From a checkpoint of a small transformer trained on Wikipedia: untied embeddings, 151M tokens.
Each number is 128 + 32 x the weight over its row's rms, rounded and kept within 0 to 255. Layers, rows and columns count from 0. Numbers have three digits each. The size before them is the row's rms in percent of the matrix's.

# q: layer 8 attention query, 64x64, rms 0.209, rows 0-63, columns 0-63
# k: layer 8 attention key, 64x64, rms 0.217, rows 0-63, columns 0-63
# v: layer 8 attention value, 64x64, rms 0.248, rows 0-35, columns 0-63
# o: layer 8 attention output (transposed), 64x64, rms 0.403, rows 0-35, columns 0-63
q0 079:081167088147128139139091155068206104176152112074080117168099111121120069129086111124184115089086135170153104161141108145078122095139116147147189111110117080122150160100162150093145139110098098
k0 066:082060130140154110151109135131126096084086126119128127152048196163106129131136089063157084129093190132107140063098175098154099121103154126076137146132155105116112188109115148145143104083124101
q1 092:148131201124150117164156101173040163141082102134195154110115158108148152082113125125085126114096126121088094148119111138156123109143100146169077146122137231134115077144105100127128168118163111
k1 073:171127136141092111097178119087111146140152151112125137152170069115156135119136157176134178124195039107138141153159085161098160176148108152172064108145106192127162106158125116102122168151112165
q2 079:098120210141115189145155132154104149107199145147143123114091107125195078176104078155130133172110113121147152151145111204113149135101138091147163093143096066133116137134101190143143101150105165
k2 074:125081119103145134125074130176175101114110119170134089133113195135071123126111126085108089127098221125123129119087144081167110081139142141063192126103128079158105171088126150144140090107118105
q3 121:155173092124172146143119099052135114101102106098128183130160090122118138104095194100155112088089142148117088117141125098148138120104098132174084172117158225121134130107100092111090195123164109
k3 057:129117152139105143104110125087158170115172131186110188120146095146100102118117176132157164089146082094110089095109088119084174133181112110113118089193090153125162100131140102131153224158123173
q4 075:124083166107143109153126153091194139125121129163091145129087135144129125172063107088141179167120165127104161101164159179085084123081177086157107165149073077132085132144098137075140136105092096
k4 102:112061144098134147128109120184161127129140117125175107126116164105120152142136092124077097148087207124116166131074127112157094100085135172068165139078130057146126165118140165156109070092094089
q5 072:107106110192162138099104133145094171072154156146138123106162139065084080158085167180137141146138143054104089163097141081139172129168151091094158113123140178126161128112110189121157148136123172
k5 123:154163130164082108112117119094108133115169151157119171091172090133133131122132176163154202111154053126140110117167127123101161123123115112153061153138105165122118075123126090121128222194147163
q6 089:078101167171090105088099145066174102158115161139132120131175158134079077081109142156199141142100124162093158103157183153144108166144105111133111096116155126098207146183112138159108147152147116
k6 093:150107150133135095090079173139129083113070116136198113136145111105075119117132196104124142142073094160083126136135158138162100164138162134099126136182152169110146066113106127159131197134170062
q7 097:091153130108114137120148108095165166162218126161142142161147114145074152144096108129116111112083152104105104147147126088114235102080138135172135081057144102146107135192153124135115118158100152
k7 105:136110137103133146103115115137159158128184125213135157113153130151107158160090073142121112164083155130099126164148146103111218096121134125111166045077166087130115120193173144124118107139079131
q8 073:145072167144138140110125089157079160100085096143194164157147181145137151051125128127086074113132112097051090150101124163154081129162111118153077157126130194151147137159099108104150136134115144
k8 040:120147117114158080105112164087089106139114120078138117134065136055128151119116104077168110095095157131140150112082095105172169155123117131083156095081179095078101117176162151141094152175163075
q9 080:150115155162067142091100123131155142093201173195089081099156091132109138140174135130074115183153108082143166147117090145128140147091173097115134107148091072144112148106092180146162113144129178
k9 037:092145137133189147162094164134149084123106115100100139120075184177136084148136089121180189087127156165136161068151190118127076101153146137123150156142118153141139162070146076094109161087114150
q10 086:078098118140079112096099174148188133149163158142084065147126158159122087164160109134138143145141094131154164130112133135108142132147175117077182083134088027106144154114148179157156110131089153
k10 068:115112133118142114122106112197120089103108120096187104125107148091105137135124095074088065155081206158113124158095159119122104096072128120103155126098148094154083146131116149153117047110115053
q11 072:157104213090117132175151159194104162137134119135119112072119111112136095134093061176077191153138121087144113153137098157151129148095160116150165098120138079142071110156116177118146107163171147
k11 097:105099167110127135138115134178140107118129132130151127145096177114130106168113077131085107161097209153112163120096152111158106111104131146066201131099117049163109162096137155140144047077115098
q12 111:131129168139090134164177147188106124160135130122101091158113162134143090145142037161093115155152110141159128136116129168100122151175123102099187093156143048126112161145160141145157030125137145
k12 072:139170139120171071115151166146060104141046086082113133152124137154134142140134085158135117123088100154100171137158136145164134167135149150149067133125160190128103081147151087118081154111203102
q13 118:120143092136133117078083104050118103112089122081107188122190105126082129066122181125155117087121127147119073120125135125141118133169099119171061112118109221104116113106103099131121169126144100
k13 096:126146137178131119162147176119107139123093146082114175088157108095123112144163069101131107174079139185158100099135147124117087095144163086116138118154144147111066114113090092150176057112179057
q14 109:139150124111094183132174112091134149149121143044121104101112145178207077139152042148151077104131136198142152154148141159121130136160102119078145076149154109133121151086163103159111120140107117
k14 099:100176148106124151139150098041099097150118170048110109140090145129192072153160089141175103110157146175155137075108170165140118159158149117087148094111102123103126166072126136130138092155135142
q15 095:115109091131179104136148085121110124112171122154093189114086127115165169184134121070151123070112140082102139119086108114065128080112162105173085122115138135143071173106074117099124198113155146
k15 102:110201116144186108128170076066118127111145123136131183165164083127150128152157094068109119114076168133107126117061129115088140099115145101155061119092081154138087139119063107117114161119102136
q16 090:132137105128122118112062177128137140131126165137098112078180170127061104146128164146159127097154122120082133089123159166195152173158125153099027128134133166185160117101128141152143142175102082
k16 091:141118102134116139116073150126067153177081145106176125088158150131108102147132106131120109118125148061110129091139165127212095137127106168121075107157104205166171110120089165184112158179103128
q17 124:169170139108101135164190138120093088104090136077099097091174082164164120106188132129108130139137136228141175169105111100142162119137118129112117100164128145090140104058131122175098151148167102
k17 118:136142162089092140146177132104108084097118162054101123089156093211161119088155116110125120140169134235144123116141115130160153149103135134106151119141140135120116119064170095123082109119182091
q18 119:163133076091139152162156091113083143118124128100098150165124087113167074144143097109084135106172158132200137136109136115156134148128092128099148096148093072143173166077100129080182058124081169
k18 120:133081057116133154143139082086076140099089164098088115094164099148136064098139136113072136111183102097177118139113122120159146151107094146126095077110080097122157138068116142113159084105110190
q19 095:136083134128087079131141169097181144157114162129141123101074160112149125113096140122142160072084190121126095139068057134148135095106122129075173081111118105169140148117099178138122136185126058
k19 096:110095099085136075072160147120151141159142102148170098136110113113092150135103124142125180051093151118062136143066115148131095076109194153091178109120113139172078154112113121121097181165145114
q20 085:107065154162091111185115114134074139132109152163119100120103190131172085120161142093177082150175091132146136134155109151183116175127116158055142137160104101150157164076123172155172134113089150
k20 095:118089140159092128200153124133088112138130147131127115129122182134126103129137160103154063135178126099189145087115110157147064131130151065026118169165123100148150173101085151130172114122119158
q21 100:131102144159093114110131102104068155121148161077153119115142125098100102132162135198076148175142123122128133157066096161129160185089117157077095109107137113115092061127092150181122082200123153
k21 095:101114120125098162068183099081083128095137143100118060125136093109108132112144138165126125120164111123090091153124092150134142151043109166041135098158152143165128079169158152143077087132133166
q22 100:144150110162098162131136176106110149128112121085154079128084114100103130118112112167135120041111112084089125173137123226155115136166104106159104080150118182116113114134065169105123174148144073
k22 102:143115107104109130153136157091121162107128127103085094163023094103124138114103109108191080072119102082147116155121148214095117120151126093145144100166129151149146134185115182111152146117120069
q23 078:108131074173182089133158092144062176085163089155117143132190166123138097152206111148105112177114119100124131207125103099117155124098122140146154132123119113113104150164153132143141128117105215
k23 084:102158074192097134158127094131142116090153142090108053128193152154092127119131128120070102197105112146082110116101132100126152110070166079138108127136114142131134082203153119093086140100130161
q24 092:130162095172168164174152082087083181126166114065115104144114159136179120181126093137107131152160183050167099112103110144097154099141166104142159129144132138109072156143074115130090140097097150
k24 110:118201037152121162140146097129091175114159131077072125133119129120137133134163157152110157101131136122160106102074167154072121120133173095176086138088090144097064099147140115177132145120087159
q25 115:112151150105146081101118185144145092083086153124119127093134090119097182136140157102103134106102120148166151150115151108120141074135119068179084145128135141115153086211142107115091172144183039
k25 104:127111092103116060087102200129147107151135125094144115070124116092121160126109110114096174103095108168146095136142160099134156094097149101177090136116140132133148076173149081069081165132125041
q26 078:122131122119053113118161092088153137176183116083151091143100114130125148126154120145082138181149180113185158120085117070093151134086145104098166106064116074082056103150137120132088124124117134
k26 082:144114099097082120092137108122148155109189126111107147115108102109137151105144183162098136085115144186142119162093119120098184119105206136068172100073152076069079100146174091157155096131130129
q27 089:138123097153219109104087181116177130108087083170099202149146127159079127123151118122114125093125147115085092113175152076153156110166116155158093139105105218143125118153153114103162117125140108
k27 105:125111110118185108088106124153169143132031091198088166136073158159108120142075065105098139123129154092125133112110163108130149121195140156127154081141144133156138116137129080060149135104104155
q28 103:142155119078158093176090133116132102123096182089129137101170095132132124154113174060156109110132159180091191138123122070183165158098108143152066150118121160138119098094135165100078181121128085
k28 097:160113065076164110145142071127108116170104133098154155107166094118211148110125150079113143112172170156175146105144114088176144102117127176092101159098108145117110173071099111145084148175111095
q29 109:148088144153090094159088118120118102118116132099099118115164135082112028146159166148087124131159092124176116097143124143189124207158129161077081173096131115159195113092117151139145090128129147
k29 122:151108123160121092151135138138093101139062138084126125129128128065146064158128152113116127154145107112200164086141128129189121174168136146054091158145123113135217116091100129133169145109091175
q30 104:124172152125064162119124145135151129134160131169120102169099085165114143099094084159125086174117121141146140165146150140106115099125053095133212075165136057148089118141137122074112066146113106
k30 115:162149164152063119124082136108168109124172148128143105098119091131089133098115095123136059183119103173113107162143151138110114101114119087137180102194162098184131121186135158081112100169144059
q31 102:112221094158172127129165137117073109134131153118082131110125122154175119171128082106158068154119111159141158084106175148098179108151099106152085090140165164123089091119138105106061156123165097
k31 103:127215173101144107084126121111102139118129153100077176084087104144208141165135099145153111191124134206156165071129147174105147129122108084121142103147148148113098131134183097112137123151142096
q32 100:117130086127177116150117195157204142166145113165113166107147125076078122135116065166175181123092174130116128137123112126087141071151123170097201082108115098151139174090124130150110117139097130
k32 101:143137063138171103092075154192176150131115121189092130131159117145079149149126097091115149155061175131148133153070134094107176072133175141122187059128140130157121153118107116139116126166132136
q33 102:154174123096143106078117092060108102110092125094115143130107073115193099129095118143143094152105097166084166088132118162137098167071091110165116141136094148109089117065117134086114139129214154
k33 112:165150177109150127121146087037111120097117106090143122140144083129197110131139180141151135147098085203063152140154116161159121155101112134146171180155116132094140120078165110113131140141197154
q34 102:163228103165168153105125146140136101115141125118077164160074123138148111154134084105172100134098170167112141070121159101087124095197114117141126138113161194154079149128153080114132179143113119
k34 087:143240080152180090078148119097094133108097102127088167107094103132143144140170074107171124148134159139104141072121150138126151112151122145123147103171142182150095141119107060163097123176113148
q35 091:115159140149168088107077152093163118150123130123106176097167153174121152153108137121132127136141098096088148135149123054151092122066124105174122199175053127116091151117162164082153115075174137
k35 082:135117125138183111135087097171150134168066145125163171160142142165167152129088095085080139115122156149130128117104142089105026141143181093173096171172092084115107155102101094120137109133172156
q36 107:110125168128119091049170154155111105093122157161170162137069126093111144131115129108165126069070090101123124139124104142120127078154145080146117081125147092149190175167104148116140172171175072
k36 120:089084161101172071098161201117118126112169154118133161122112122083133145162126123072181166114069094133151137136106130168113123100135131059129096076152136103152201134173090118119111157121135070
q37 105:115117052083188122153146140109120111081133094117143129134122102174063141116105110137123156163151126126098074150175107070150111177105117173141134087091181124133099050118153128126083061130152148
k37 107:126116044121185125122159111128119134112090111118156116130160088144055142098126113139076156149171136126108099175123135123123130155106142200157143060106170180153099045138110122077090092129125144
q38 093:147128169103108151145146149119156127142085166099115119089091149159150101142110084186147102101119126173162119154075131158146165111163147111123166068192075138160128148052102124109128051101122067
k38 099:108146154088120157178126137097086152117148154089088143123118142156161083159168091158119148077150150190154089144126147139110089101199112090160179151188103101170106174078087150128158094127088112
q39 110:144128166151152141079149106067087145133180124097162147154081133146223149120114095101146063138152100083102120100146131170118085160066122109151086201129100140141123146128127139072146131137172137
k39 102:127151187121157112126145048116097109135134123115149131131056147099146149148120100148131083121165105084137150075129133169091064141102137073168045169117134121114138135152149108083202142136162161
q40 102:109095137181128114113131071155094091127143146104155112128168123062144060134188140138123105126115041165114135148103075151123110136132124162049105172120124118124195123110096112170133086118140181
k40 120:072125102198123103122143109148065095107114114100101121139176158088117098119185184093130113137148064144144112133101075144145118141125101139071072176156111107148188110072101117127149088124113178
q41 104:134164127121134131129160141097135146162148122109131118027181141098124099203159137183094144128115082135126122105110153090161128101144139073148093146104114136104078097122194128130067191071128100
k41 102:080167137138121092141096105109115139143131095080183149148154160100109114167154096182098128100038098150082162141159130109121124145114126098170104163056163124050118069156142114121118175125138148
q42 098:142158106163174139147145101178080121094100109101101183182104090095118122083094136124110117147134109155115068123131082145116115079195087187103161134150183155130109097105135101067120076122107082
k42 102:135176119177181115138196123131094106097092090099097136113120116075154148104117105102154143192169100116138111109149083168117140112153044196130139127136174176176124119164146111086074117134142108
q43 094:096153164127117172112098186104164156107116158098119105157171187150051096151161111177143131154146105112087094106145117091149151157193172101150120142142120135127175164118160113210144093128091161
k43 102:094110134150141158136095189169124168146137112108128193120149205146105105174151107174159183123120165089142069090166155136172156171188127129122146117164124124133140109120118119217103091128104154
q44 109:099129190104174164143123137145102141080103142152136161105092162146116177119148153097217116156137136175132146077167181132140117089170126130158134153147113160105155152134131065180110202120143075
k44 101:074160136111174145206112168178111102126128095152117137087082228144124178101156158134185140147123117120176124095146133132104130103161120104149120168126141176120120145150149110176112188076142105
q45 117:134136070143110092112091117122128114140171131115091107095124166146108196067186150144091119167163119150170126109090144177071094137120116146132165153164069115131096066148114123114152041103127096
k45 121:175118094136089098118096129148086127122125101099079088140121147167135167091131125131063087156175123117143063112076115119126107117109168149096125172190127146131094127145142136141216045096137094
q46 093:148081140145074085159112127083132113104101140127126109102153096101095093162139214148095112081098087111107126164113102143162133139131103074162128129188077103149147114120048184098140130094125072
k46 101:127084132147093100159105132081159138131135105060133114155176112112118084118131146098109107096092072134139077161110140152157084139155125061120094179185111083132180104130070162098141182108098080
q47 113:168120079144171094079110099149105120140085093136165126081185146132121174074125207086124161113159105139065118132150128114156097125127162155107106162144143187089081089152144127115154185138178133
k47 100:152127127129144129099154134129112135125064130124138119177169145171146184084113206087142142088158095113063159139116113117148069128116127188140074149105124161054082101132138136135119153104205107
q48 115:107146094141134126120158135140124136145169108165131119079147106097030179121150104168116121169163110092093110150096121144120132092141120172102060065094171170127080075144123122113102127094102054
k48 117:103119078163126138141136118155065173093148089152111103088113127091046157099120079143090115144077124090112104180118120169114158092116122163160093101105163206158104073181103142127103134145131123
q49 089:130136124131153134112112149145175124159136176153114140140136054058126101176097091121091157100102146116198139100099195138112132101140071126137128121109123082201142113180083113089097057140118122
k49 084:142141095124135068064048120143148117161082133182114104122126067052114100161082104121100140161103099130170174139131165088105166107092080135146118095118131080153166140132109147087145131146083124
q50 089:137148124088145165149102097103113143109134105096101169127183106139111107156131158210129140195177122157147147080160154164098123206079104125089135126162131069142131091069176137129087093126106146
k50 089:146089166139107151139093113066102106135138128043162149097174133132134060106174119127121095170142119127137078101136129070194143189122084162109107128126164164123188088138151141120103096174123149
q51 091:112090113109111147125166187096091149105120096048138127157073129159131115124061095155135172108123095094107074151187091156159096175110098120151160095138153104092148129123187192083131122118119123
k51 090:130067149107169159146189149092160160123141139097170123154065107126157133128113064162178146110168121074137105125172106185098113171112100100131159066121165116121146158149152153085124072155161161
q52 106:117145086089113149108151141110113154139152167132097132091136168122098092145180117141135089066105095156118107134058131095142155049185112058105155055151090130168144175124129103145127078117096117
k52 096:047155124155120066103114107107123126132137107121087206132162174164119084150163095137130145101062083141079109131091108141129163070203098130106136095148078114156106159095111129104136099109110140
q53 103:111087085155177106120156188127135136119063081098098150117141131098101093171144099141156134057114079118140082178112114116140127114182128049133120115129139123060151127140159122047167112125142137
k53 105:055107104161172113099125175103146191078087128096122170137130154120092099159180085129110148040131102103137063170130117140113127155150111088141086115159139103123122105125093095066150094112127154
q54 130:134109146155052120135099130122142169119154131205100105173072156126087160107133158083169127170119175059087125114137105139119103110117145099092153135145113141161078164132092140129206160131071149
k54 128:156095141192095132141138133100191145143169123195117133143102137150082157113087160120174084144127165070135130088120121168139099107129165123061147150207124117159099176129075172178131140150126117
q55 097:125111172132075115065124116140185090187155133206155121136174119158135123119142151081164092062093142146090169144112150100120137112149134115107086109100169118133172201149102130163150180162140128
k55 104:114164211132102145102100129166165099134116137198177159130142106130126108120134116091149109129069130158056206147119132113134124102180127139122106123122059140146136177077087114172113191134142117
q56 115:165105093042163120041151145139098104084114115183157171129103076144121162088207116112109172126162161140150144108130157102104098104170135089086135067123128108140130147097120127142127118173129113
k56 110:110075127068142121056157139094130092097094140153112181135100093156101092098155125080112158088133112120149164142075121106103136106146113164108137027093136142128168116104099074083147084106147108
q57 132:104131168195104124169122104149057117065185098132107147157104141167125085096170137111149144185114123136139064139153108112118150115121131081142140182149159167175139136196124120076099104118081158
k57 138:100143118196105144168194107129126091081171115116158136133104153151072112130178099120115130136152089125123062101166112127098091109166096099084110173178185153176126116154105095093142108123058143
q58 097:142109154122176174120106114130206140111062143109158160120222137129144127127150147155077186142153166162125084128125092048140141121145125155178157173107131116108121101134141105141094068153120158
k58 104:078133124106160144112107130203149136145111078138185118176153178143121126137137118154105207094124158122076087141127137046161142139133111190169150178103151125121097116147161079160081118117139161
q59 099:122112142128121114150087122135203140157082127088103118130177146110088103133101168137167147122127174150138122122155108076148173204102165163130114157049165136106105093150187123160120150176143196
k59 097:171131129131136101140131152139138137144121134129188151147178149138141150172138174119145120124141202177117133114145144038180205150106178179067160153100171128101101121149136109181094123160108164
q60 104:095066177167118142066106109143124173206131152092154156162193145126147094108130155135153106085146106111105136106105096147159175135124102177064103141123082122111195176115126140139152095160096132
k60 112:080121200136115167110095095196106150137118140146133195105104206146183139127168146119152085108161121130134133094093100122104152101142065123080106115115102099139151183118166120157155086165126178
q61 103:131075081100181118123152149052098163106038117140080111148130101139117120136114158099145129158179115113133073089163149129190108183130080127108130104160110132118138099125141143107186066092109122
k61 104:115037125143151154146139133096110179117066082138122117103137161160094097102099152189116144138195087070138125114175140179157099182110090146114115139143143128103113104082131144107142104107161197
q62 093:138147133124160129126151098064080119113162139096157119098166095137152170143143135109116127143168084131086127150146116140133100189032105151120028149124166123127110053129138161136097136143192136
k62 107:109099126134145111123180064105048095137111121104167113134137103116102139092115086096115085159171112101119136112131113131148102167049137168117013143111140178151122088121109134108104107137174151
q63 107:113087141127128124088101172100176170100091128103130110182101110110097105147120106199108212174098171101154108116157126163107128152156121122102212127134112073103105115118125126172108062151093139
k63 102:142098100135124183086096195102207141139113121121115101159094110086129091133112161174151180139150150137167115111145155134100130156133139164080240096167144093141164112132145134165109083136106134
v0 092:203179165113113130147119097142175073093134099145134114093119113101126115098151120124091145158178137134165129183090122118170124130121096075180108063153065055122121145076157140164150121100158147
o0 092:114158094158190131180143164130107104133125168152156162125123104102052116072117141209178174119105129069092084157142098126160102148121140135104115120150156165174128093124140142138071184137175137
v1 095:188098070084120135136131133075125193137117155070087188078183070106105087116105088152126095172111173162134154118140137109125130123096175107108092150133127165151109101093116180167099124154148143
o1 098:084128146190156161092158164215126050130135109140158130178094160121152116092081160094170109115131094130109144096155131119112115081124143131145155184114150139075191170128128144117143139155186160
v2 102:167114190097115129075147119113135161106112118136186098099108153107185135060204139139156106155105184161160108151152084116146160108170086121150150074172132103153158108133084120134141136198131103
o2 103:144189058143147081157110119105076148095142158177151105141107179140204136106147143143082155129108137070118102127112142082143088178154160128166142145151097145138142090151118132159125177059110176
v3 091:055129151175164101173098107175100121154074104138154181133089179175114130150071094110136061113126127132089094103120205135186118085146106164159135103154125086113134104137131111106126122124157092
o3 089:116105090105088063179146091087155157141136162088129103129120121096121074174170115125142167128172182119164151096107117142097156164107144117076132106055138085207129160097131144146079112121085130
v4 088:157084135101143141129146172076104072132130096106175091136112127091148161043158177126126144146148105098178124167088151091148097134132120197107187135090137085119120192121146068115112153127099105
o4 087:088163145182076136184150161115093147141150116123095115131146127101127117162156098161124118098087097131100075175154135114166172138173128109196053076145109191151121107133107100148155111159157189
v5 118:113185092093085126168120175125130198110168129081157127093154130165130134122112175053151154077122119156168107158151126129133158151126076205139164086108138088096080099136107113136145133087087147
o5 123:099134136145121130102154171108073163180186132161159139125158122142159127157137126130156148172145060101062148119141141159134090115073124152121108101156067110192129111086133185109129158091052097
v6 097:138076116086141122079103153083136199087118082072120085109183147132105082083084115147107085137101145178121121169149157092092104060089107152134117120141149169112104158129148132124152112116079078
o6 098:121151161182095132174191162186112105152105185138141102132150150110222118139144102083187062113152099111123195129098111115145151153158111140123115142139156091165133168106148144152122159135172154
v7 102:176063147083139075096078108115122124131094139120071133122141154091117137116141105184160172119158128129115119090095157177120082126091147146103133128050074158116114161131084153066101095084174146
o7 103:074149163161069098149122086204134106119110147146135156153154152137078137102131129102141102195148133134143113109159081126110145082174119082178140161103186141117077108140124102050144105158094166
v8 098:154116126149111167148126073122129136151198125167142104104144089108131159160164116130088118116097130174156118076203116165127188158126116112133111105112066182120201111161097128144148097093177069
o8 102:157082055134168119143146182158133181136110066132110168148114140120062157113156082129134147158147149124160111090091099109143061131148148122073209136136154094115107120160185120097118124112114086
v9 109:130114122117193054084123141113158128121116171115122129109131145152150105124150079104162110137145103151067122129130070167119157108166114086110188180180089151082150111189140164133125082117185074
o9 107:172128124081151143165069051138170139129180138202148168140126140157116157178093174111111100112108129074150131086124121070047123134158136154102133159144172138174129114161133120141177132127100125
v10 098:188098067113095159165176119094129127130132108104088190087199151069139136135110097184103129176131156154126158114150136139150065087077119162085127112121095137150139128106165152142120155172175100
o10 096:082130085136142115167179142160157049162132097129131162127122161102081110109121122114141168156113077145146124124152095082115128046094114137179154143117155122110165166122103115093129090094225159
v11 090:096120113109150125097156135143094134213056104165085078187125111120101169097157145118145109091134168166112136123115092156082168075187124144124172159114144181113135093126166173151184122142125141
o11 093:173113159177151131111127091117118153061130126178121195120139088090174132192090140072121113099111137172128144109160117125142106168149120068151108155156156045119130121174120085073140161102112140
v12 100:075136066128103149108132148117135111051157114106128145093159165160135090118044079111104119086091129135114112152152116191196179135094130095116121129160197155129121112133116132086124129158085082
o12 105:123153145116132137125144121130144120229104125120117110159142124128187135136109132144157110128141131121135168090100142147141118133065148183103190173078085114142154160083155164240159095107163126
v13 089:117206159145110148123147108148162141096108085097135165154106150088105155102176164130165126127129107106156150112156187108074091134160116125154127055173090139209132157103151118110065115114082163
o13 092:129123163146075076122152088113114113114132159105142107049146147130146176116180123130075170160074142121150123185111128111164126094127127157088061131117054159040144074136119132102124130128130126
v14 099:142155076174206153105132116133096119131173115070083091080104134138172132160109150092117098113127122136084178117066180110182124121142099166162127130169154125110125079131113154119090059124135179
o14 100:118060209082058148130139172127183166147137130154126130131079141127132114118085104149149200149113183093094147121144131146096130110108157148119151117151114081150137181130116183173143152182085136
v15 105:141127092169193144118125139086166154102133165154162080177146149151129148109150103127165075126145077188118128137112125151108179157176169225125183143073093109114118100161105139113126096151126154
o15 089:170128167088141112154117150123150138122158145161084123152125133139123182177116157105109091120127117094155093075133090180118133115155178070158086181167099123185160174159115161068155106109065082
v16 097:146075122125154130122156130120060140117100116117096076113110119122146114072116179116112112091160138136135152013156136075164140074137083150134128153135157102097110117124179116178153106194166154
o16 095:136087098162088134165110139111162140087180117181110086135081099097169121157086063151125108122088133155051136125105135121115099079136181125188113101131150089132140177153111124156098190131126181
v17 095:166137167182182089141110187090054139078088135087159129142134136140112135142073115093157042086148133137164113147151152136143133112115157088108079085146148123131108121101071151090119183138139121
o17 098:111154129163140142107101159183168137145162186062160036158138169140138149152152133140102111130170169114112134079158107080106173145103160107124153158085077138132129133118149158160105107129076196
v18 102:139161090148109156153078127122138119137163090095182051100146148097129167127119096143135136155097183232105139157096071086149120109153140148169103106125169119134109094130084169098145110143071131
o18 101:159146154079164139118132172138055158118116161130154105115132129074180116049128128103159156143192138088174155103179139159192091146130140106131151127154089110133143169089116173114196144118137155
v19 092:143143077168074101105102137134152146067099136130088118156133194143081092174142134101114128127139159092068128130178089135113121144092129150108156119148134135255102143100134158163158145139138161
o19 098:128169192062138124121169110152093081131155161086159141083139092147188134127069142144090132126109101184118121095082108117101161074102163122146101110084115131067142132155138136079111136101154060
v20 099:135130116139175125152098092182145102109128194107106147132182156168104233100147152133118092130107135149178169122109165144138119145183085179111166108091112132122083130141117126172052117144102111
o20 095:069107163138098099066117112048157176143133119147148138135082192107118099166108095162095130141116087087155099122099090152098118119148128068133122164174093108144157145133108168062156096107155089
v21 093:155141098191131182160099103123116166121122122129096080124123099180174121129096164087108128192165096107142148167075040114132154140117153148116145154145203119173160095131113124135090071111107111
o21 093:116108159051192146078124186106158112153137151110154167121147162119132095133097155122139139094034141117126116053115143164120099148132148114168106065095083141126134156157087163173159133128106098
v22 103:112102112069172168113108058124135095105137149138108070213144150112138128118087148095100108104117092123132104159119162142111152078155155109144061130120189113147070121136168171116110135054143111
o22 090:147149169125117122150134135140126151137069166110099103145194141067104091187121103157177161132076166185105137097073165154102152152147090156121182186194121120144141160118125131165119087135085117
v23 104:118112159133110077178162139044176084162169150104127177129159166097162100121139136156115175115132093049103147174153108153091139126151185111122186091097120132107119177142070114134129132133144142
o23 098:165140114113119165098141070140096084125086092115123149168106097142039146098155159118075110169124098133124143098141123097098123132131105215145075143150126189147106069169167115116159103100133171
v24 092:110086129152172103041138109164115154082083105155112111118192139149107081131109082116169084171124127116130154129059126162084105133078129098089124182134153128111102102158167126173115134181086125
o24 089:126097171076110165111091122151172104103128174149122110110117193170171150152077129125120047060108092156148150139122145139127191127121134070156159151122170090157179139095112090177136152129148122
v25 100:120145139121158131100059091102148172197156159122197132062187143151093101107149116145141105199153120110096137102121128067101093131151169128201094084151095119108154135104094147110116118134137104
o25 103:182121126143106119103062131180091094095149154068163127153068174144133123059221110106140134125169130116165106144101087163140128178129200137124127137139140145146138170119121138132154137187140103
v26 111:105229183135109168128152122109129165137112139150095190104129147139162124171109099075136129100117133102086111114133105145140140138212164131124122100132101156097149058128147171087110095153158194
o26 120:147081102112150116117103089122106097093169131138099121115095131129095154100120203076115187199106189114120113116117151146110096136060103167121150168110112092140137119133108139124124074094037085
v27 111:156171138153158082075101186104147078151163064095134189105146128159103147128145112151133164133087168086149124160103069170087121150155184103074140097144148156163120148068124130111134168152105130
o27 110:131178202119152136136124123188092100138132058078159108126102114171117123093135169132113145124105100119137115174195105116151096201127138122158090121095120128080161062130136169128132060129166158
v28 097:117050122178147107127112142145135167125094066106152114171125150152150095071140169168136116158119154125114199135163168133137118159109079116089067139146072204154128140179107161132080138124116129
o28 103:133175170106096133138152150188160091125112138115155148153051145117198133158151098121099083073128152086167182149083127116096126077194146083120154095121076112122112102128121096112076103128105144
v29 107:105144122139054112167145091119149106101037165114113136118111148130115124124075141055049090107129172097090119154150090098198125151146135131129164124109140144158100157146178151175139106132146168
o29 106:090126128142142163102205120100047117136152173117117151136057077068124081152055167144114128128101147166094113092103141138116169101094131138089124082123119138132154138161107102148119119081147067
v30 111:083122150089134160164148102148088085057111164163183125145127145089092121134167163112147093141175138116159141132143168110184106143107117190146152140124169109125155064158139142064112068081115091
o30 124:104163135168101131143087144070124163162192157088064129088119173098114112161152127140143121147102156118164107116087162085177174088079149098131162115155114141146050147134094117134191147114097090
v31 098:163159122099135165193114176110135085115155102128150107168204105159079192087162116088095114126166143164131126141138102113172128133162115066060107129102101147129124111087129168114083158174137090
o31 098:152164098186209143141081147165129100157150109115136126115099118073126132152116132184152099126117121049163069110137134163147112163095115074121135144113096101112127160140147187084124061117183143
v32 087:086092145147094149116154144116174120121150164155135102209073137104156155148099150111103132156118125126138114106159106195159120163145163154098083153102127071162160104100104082099130160148225086
o32 089:167140069133207075148145127121124179113125098069097142127192170142098142158072100151093173113149136138139082132119146103112144084161151163172149133111098158122130154158122116120089061119060136
v33 098:149100163117124157158127144144061118162140152189145144074188122173127106137125112118101106172152122060166143174143173131124210115122090175108192112155095126112143112145051135134098121118149112
o33 093:099115076105092159107137161081154131155142110096167138172096157134054117138182148142135149082146099062138118120068131137120111187085133055167138168132142134143102097160185133118115170092127091
v34 100:140208162135153109104166140109080124125112175127178113090088117152138126117163172166145156143154175092148167127120065087136152118128092086144096059097071114072148132138106087108166171160139119
o34 105:137133114189131132140037159138174128119121119090134131123080126150107153084176168147081111132141116124051114202177091091112100175099182131120144118165081145170080135139104098137126132100138146
v35 107:122105114142133213151138067131113154154133101105145154169104142159071124142121102088158115214178125113165166175062124127116121105137120173150130087187124148154190165112109105144090165125130112
o35 102:148100122105083080117129130124154091159122185086146125109134185108135058127145131125095163028081134095107095130107141137207132142106131141121120153100121151129188130176115146095114096179187121